{"n_head": 3, "init_std_down": 0.0128, "grad_clip": 1.0, "schedule": "wsd", "decay_fraction": 0.674, "decay_shape": "linear"}
Each number is 128 + 24 x the weight over its row's rms, rounded and kept within 0 to 255. Layers, rows and columns count from 0. Numbers have three digits each. The size before them is the row's rms in percent of the matrix's.

# o: layer 2 attention output (transposed), 96x96, rms 0.571, rows 60-63, columns 0-95
# v: layer 2 attention value, 96x96, rms 0.458, rows 61-63, columns 0-95
# q: layer 2 attention query, 96x96, rms 0.39, rows 64-92, columns 0-95
# k: layer 2 attention key, 96x96, rms 0.348, rows 64-91, columns 0-95
o60 093:166090113120138171136088123131109134137131159113119121114101115093158178114124111098084089119171115140097095124133135108103125142104125174069141153157184145124167159145140113147099138142157154138108133150143113138118146081113151128119150110120091125112138124125135110132153137179144117094
v61 091:132104141124131137126140103154141132107118163128148125153144129118094163119128089081108094140114153153101180150143151093090082117182127119155126103125135094138103124136154107158125112106134131120090096116134144136137087173110141150125150123121099126116140137158153138211149107161126093113
o61 095:148149146141139121123123101133111103183150135086119145137097123137152105155133167158137135105115104114129086156114128154193113172118143078087133143147077125115128105160160113136135164155143090097152155167130103121157138102125150114076122112121109131121134115109115153099104127099113129161
v62 097:149122131101111119143135109132154073106110153147135120117107122105140139131128128139118115118107138136161128123144113168126127085150120125148177207108120117117185125078185107152112113116158125111132142117137142157119174132126148151113131148098168138099087076127105171155104117104119119132
o62 104:132133151121164106113153129117099105093112149129133121142126106142112109111133100121129097132152173146125148091098128124169164119085157126089108088159103111152125145166141153130165170120093144156136090169122122092116134143164134118119132076083128142179123172131121112114149123120160132090
v63 091:111124139108144134145145106139133130104129095135101112128086138131129111138061148117137148129140118138110132142140139168179079158128121163114155093074125148145134157116123171133132162132123109119115106156115126138152115147082187124114096114111129121085153139143127110086148143120106198159
o63 093:128106139146107091159107162125116145113118145151156145149135113134069126147121139090098118082144116112187127101117135101086141147167110082107169134133158134137098108132123094142153125164134102149095177118165112137138110147121106137158168143107084135150108140116120108170117101149142114144
q64 097:125204114122142129132137095164136145130143126084162118136162118118171080131097161141124162102141109122103068147127117114142155108124132138107162149139159089124105087155154137125109159141134095124118160114148109110126139160128098113157118144127090098103120108167115123169084146136115114128
k64 085:086122114135133129166108120133132106104108193141129090120135085155115152165133135118136117156095133143128087160135128183148103134147115109120131118116146101119145155106086123114117112125154093115096129090164112097141105076134119123106136142139154180170124136104147129132115137154190162134
q65 101:110137136098112107120141120093088114131107127139132160152143116082113146117112101130163167132112151091133146136134108089121087127113155144118183163156099130133107158130106158133142132100168167152110116184148120144099166130160086085157155129129147137085141155111102141112113147112127161102
k65 106:098156139114152163158104143129129116129167113101132140115121102118127096094148153166142120140150131146138107103102155133149157115082189176124121102072140113125138120134149098173170106147139135155107141130124149133089153151064140123125170116119096103132111121094147136140100135120087129144
q66 095:172123131093109151145120114128147119082150122089151146146132156140114140133102153090108138069156137125139100096110141109148096130105126115140106105110097107122139109131168116095142122145104163144160176130144109170153176140172179153135130124138109066151129128120129117140134138136130112077
k66 101:120119138160136122080084105166111131155138140175118128095132121115171142052130110127113109175124112113107151167156106166093146097141095136114158136136133132136110159100095129168114160102132116140097137168150139114121100125124131173113137137127088160166131152125123138115115118090117120106
q67 089:139080127149118111134103120111136124115103100156147143118139158075124093155137144148140137127116159116117100128140119084109106149112138122138146147121151207115101144122128112137131135133159134121110131152137093134140142074094129157114122105150112162097130162079117140168125146164067176160
k67 093:123119135120137149128158114142112085117154091132131133110126125162112106118131098087150140101137105136154165173103177149154134139135170108118095154081142116128172154188095088109167151116115132172129138097085120128094111147141124090118147144097130163156140120136123119150106112105138098111
q68 075:142140129159121129139123109134150094132112092109149147128107141123121146122167136128132137119131159138127146106125126128097096099129125072120136153104113123173126125109106164178136132095133103158173159136152138150084100173103111109186167114171049146138131100123132131147151136122132143168
k68 091:134116139093105116106155140112133084139148136133120160144122146181103121102084136118099121125113154117126086154137151129171140130144165172137118093101117170067073133140124084137091146190141140119117127140125152131143123166156159151128117089113132120150083123146128151109136117123125156115
q69 106:110149118124101103149119107124134153071160132138122137127126104155145127155191134136090083099137115109121082155110146151136112181123160112120122126144121149118170120114143147106111145173160133122133128101167101146148112112123112120112088103152153149075136093158161106102141097160153139115
k69 107:153176104132123125116163139177147144118099153055143146100120136114134126083093124105161158149156159168105140140155109142107152068147098129132107145137100091121143134132162129151100161116096104104135134141099127121154133125165131119151157122141157099157130110115124139123080108136124102109
q70 095:121128051135120126154080112106129145106098150142133180110113087158143126119105119112105165093140142099137135183130123167105110150109121143139146130138134166154157097118136117131125114092122137101143099091125142138131107172125104131144137111151125088113105148146114155163193154123136100142
k70 089:148108117136167121126116137117128156111158142066152118156147125083134110163184151127131170148155128150136112105126134106097128121141099146102141148131095105071143151106141158138088160117142110127129145122141106129137141105169161113154130125125064149131128076111085105132121123131140182115
q71 094:114161120146136155191130128134116155171132124151125115123115119141092130085157175168113199108109123127148152178136143087172076125156131103108094115106110107143136124150127105123101134141113110163136113142125094110138128125144106145112093105157150137119127074164134131113106114131154120122
k71 098:121111126125151162090084133163189152117087133103125152128100129141131071172129119125127126145118146143149102113141080128137138153149118139147127128124161126113132126132105139171134107163107090121097137098077121117126154131117110158138115185152131113157151099165125095114125173094122141087
q72 094:122094120130117153122124157108150128082070178134133146138170120155140111094137127155150111169162203148134144127145120111085125111093147082123131127126149112170112115159110135143119143098150175128122122134129105118102108099108133119162138087130146120119165110122098144144097113100132142091
k72 094:148105168134126134157151122152117053103127090115119124100100144131163147084119144104133138108147121147097124130113096124143108155157156157144099144115140148089094148116133128150113119143140148121136166145126135093148138147146155106111131160110139136095130141121189090125135124084068110178
q73 098:120113117134152120073126158141127163129101127149128128110129139136176125087175068108100158130144161182185118098096120098133154118129112153129128132089097103123141167142107133153167118120110179161113134121113104093091128095142110157140152107126108096162124149146132128123123120117114133139
k73 101:140092163123089146126125116151148085118176114120128134097124125128112136151119137127105128140144140098112157128133124103155116148113137162123173191153160124107097159116138117154141177188151149108157116105099125128151111153119092090106106082121186106135105146133144114129113112094122138090
q74 098:189172124096143164137089159148081104161107148138121180152094100116139139094155115129095135123167108139128135156094120109122125121102129146113124110121122150110118146153122172113112109116159132117127107142144140159163106100079134097101169112063135141147110098113141121144119146147148129121
k74 105:122140140156155108100103158103136174106132109137091156107135114145103131128147110131159092161123138122105130098106148129109151096135142167193113151112158127162116158118164141118144127155136142115082102106111127128094142140104167087159120149138178132111140131127151120063133144121087158108
q75 084:116151109149128115148138141128132160180139149118148130090090136114142115129075124129142127138132124166135122122144130106112135120107128134132153140117146175112096106083107116171151091099117060106139128117092101159112118108127165167116123106164133107129082119160171113116173152082121156154
k75 089:104115085080145125143079145130149130133172131102135127108148115099123148146127134074094135133128141134124084107123134149166126159111134157110154120163102109087149113124110154110140169129116155134190110080100168120143130106156145122107130071138156126102131112125161139136140108162093132105
q76 087:164116110135102169126130167149126156132127100133134158197145084130109140167097139145109129116111137143096154149102165169067143111147120096118136117173123096137135099127106115128140148136101122108131176111160103124121115111145135120144107102179136088147100134101120110095105138109100104112
k76 095:111130150093133093091092110113104113136112101158107152133113123180117136151144134083150137138138161125132099166139065159158086102151110154129128133116125146155124144133115155132144122122123192134078113111132139154121135145084141092151129125122147047164114125135148130145130120136118133111
q77 103:144141139112140133158133128165105103087120170168136126140166121164066114138177108110125120133144150109150102118139115153114113180147152112104102132137112132135116133139121129104153134136109161114137163107134154168115106120093114069123160114083090121126117176126139124115133142070120094155
k77 088:151093145149129083141141089122144117149119101090109173119141151139093139090112143149130130131128081132141129103112126137110119093151090115146111118082144135110173159133108136145111101095124151170129077127140106152125174165145170151133123101137159121143170112096095150126167131096119116157
q78 084:105100108153149117148112095130159097098114113121128111123127113109143139128130168124117134101115125139101115160118131119126093150127098163113082140144121168107109120050127130125096115143115146126129135140138176142117112145095112178104136115192120114092159153100139176155143158174159109118
k78 088:126110132154135081134152110116136139096106141155160150119166084109116066131169146148121102109100178133116165144152124133157103171143098108172145090130102130122112131121120139124150163123091112116104135114152119107145158135154155103157159095142094104135117100163112126110157093121164114140
q79 101:137162142118114105142098159150139133120095086117140118112126051131070127159104148130174138092163131134101165138114139124135144134147132106154139141105155122170116127128097103124112095150112131166126114144154125124115120140145105056120142167136121162143096123161138095179139154132131131118
k79 100:156089148078122166144140166120142140139170156122086151165153149134104132117147157113105095109116109139141116122125150164142117104117137141124107090124109102119125121129133179089158151121193132114089139102157081111099127134130130142124132073094136103129149129137154135095105132122083126160
q80 101:144131123173123187152155102160140128154150143122091118114125197131149160090105123129085130140111097135124147084132106121116140157121079115096105130153150110121106115125144132093167121154127161119147143140135127150081117104116099149138104103112139086104149117131158120153124141152146095078
k80 096:117184112113118079099098146114116162115126118122143098166093146107143096106121133121072111143144120113096106128164111116133131150128087115160151109152150092107164083116156124135157159169096113143111144145177117150173153129142136107151112110150148152132111130143127143119188115110137131138
q81 087:117111146161120158161163164139155123095119140077090125121138129133146159142102124155103155102133102080134120138154104128113140130125115093140128111118145108097110173142150061092121146138128101143123104149171069152152121140140156131166106115109126116102166120114168139114154118122144132173
k81 091:130114136109119102117126125160124142119117108145195102118156136141158093117139139141154139128156117147140122154175111147099135093127122069161126107152089121152109125147090174107102144130129128119109128125124148123116123113159119141150152144174176170084106128096119112121061096120143105163
q82 093:174144080158110105108107114164147108162129149186144125133113121119100125115108140155110107086149119105111088129145160102127151150133140103149118126181137129105123112105110102127149088156117131137148099116105119155119109172110148131095154155118128067119130137141121141157092183093135123107
k82 096:152121123120103156117097143103113181144097141141104093118113078147114152121153148121135161151081106149088087107142137171171069090082138133119117137114120118145162095158120185114148135117130126099120147129123144147129179133113117144141148125115126139136165124139129136139129091171106142129
q83 112:129147141139145106093120166072088159142136156094153095135131137151113155125119124143129138123126141145185106105117117097132126114105123124104142148119133137160138176124134133104116126081133148152082074151197100147139161118092151161126152123092138135150106130103127108137127156115088165137
k83 100:115128139134147151182106136116156117148128097142099141151113133098169148106093107106139106119154136120103142128106188124088109131128179130141189138172137115097149123116113147133115167123167122161086138103126105090078105132135135103117151123143151105129133137075124128157145097147092136131
q84 092:144082138079079125102139159134146106147118143137159147079111147166130121151109129121154151104125155113126115121135123125132114165117144108119087132156122155125119165140121164131131124123138136070129152117166124160112200153105130138136143106119141141080121102125110070083104089142117138141
k84 090:143127147117104138140196139145118085165104115121149123106147128151121163119120115121174118140165123128111171134111159097156088130104143112109110150107103178120130103179118156149118138138114079109145153141127159076099073140153122091122116124135130138119109148114166122092103154121109144134
q85 091:174118117082091131150095069142147157120150119163117104158128125150175131161102162097095123145113131169141124122149121141128101146124148106162109130118131097127065065126123111104148152152123126114155124097140144131132165117110102167135141133155163122098119148141156112144104100115110106124
k85 097:141145132142165143073108136159128136112115163123128132158123117109153128090132131087136109127130133106108111102160089143113195124161099119109117117123116114172224130145107159154135106127118151137117140162099090137153109112156136093114127115128137128131121130133095099112143109180143139105
q86 088:144155159109132113158061155149138111148124114122110160118108090106109089135145145136148104123134076138101111107159131194146147149128121133168120108147137081112159070133165108185170095105126111127149107118152145126108139137110127111119116129111143111115118108145114128132133176128159125149
k86 098:149136132085148102121137167142070144094156188108139147148113124144101130130090090125101091192113126119184115137130102138112149097131133110145104132155110111114150130125118178088154127104119165136077111150157117160133099143130125131097128143147139128143120125119130180105113129152123149130
q87 098:099123093139111122111132083138139070156125131122113146147159166113123117120149133141152088100113120138137174173128096118149124141122135163177113109111157170115140149138147114165153107116118087112099157130119088124117124088161150132110163122091108073147142146129157119104159102095116150128
k87 092:091118105142154184169119135162120118128131141159117149116128122192128147102104115141133143168109112120101117128178122101125134153149143136122156179144127094120114132126102077136126143109112152121141157118154119183121106160082137145114069106161092114128118098127115160132139154114111095130
q88 091:151161140116065107106128141129113104119112122139093090137114123130138079172102124157139137150089158103107120162128135144191138121127149161140161088139118125099106111128088166140112118144119136169124103079160146139122123139121189113080157124139147127111132106155101113145159125126128113139
k88 095:085144138125112147151107168121117139140143102119120153146169084154082106087123123083153119149094146135155138070128131140113126099091117119129112106100125134127148141128137167123153095153162153092114101128122147106125136185079121145122131147149160123139138111108144143102110163183167122125
q89 092:152076148132167112125116156150097148104165110101114150156100128113111119163118156150127088140097126166139189146109134127180087126140107106139159139122115107108117128174131096142123149152111153123120121126111115111144171110141122168115099056126102130115142126122127138099143116149135159087
k89 113:119140128139113144114148118167110127183142096130120122144097111144128111162110106085126123126139114156113118114159095153154132086116129115145109173119142099182132086093123131149100122156133125092136110126119143103129093180149161103073112179141147108160119100141173131174105112128121140115
q90 099:134143086110126086133141085102151152063144105114121103095138114133135154101097107125110123148091093133133123191132156138165120078159131134145100146137116134105152144130155139155111150114112135147103118103138107095127095166114167142162124147145134129130117175123139137129160173121164117092
k90 091:108118125155143151121109149117150128136159140173139152130143106101132138123131117120155111131135166142155141081162080097122138113167084119122116094135126116150131155100105104076089159168123156093100126185141125155147154073122123153139106118121105104159108146152140133105143089133154089131
q91 084:137214134119147147151121105140172118112124154150108125119107104144105146103159093121118124121091154126088120143132129164105122112123147152141075098158106166136118142124096160165103176089142123103137069120148163141094110111132133144110135111142152151134111120084100130135113139130104118144
k91 081:153105129138132109079115122123139116140125096089152100163166147131112095108106170160155119121132116134146130145139176158139128081137160138118138100122163142113186148082100116153121136135141126136113161126161113127122163108094156142173110127151103064120119123122091162135137116094149113098
q92 084:114139118149125148106119126102095125163139139131120122137165146072173170161152136160136123140149113123121103099137133126133130151161135146115151134156103118122121150115083170183117077088126147136124133097128131107122114091134131112153106104108143119132062168119073140120135157169157112097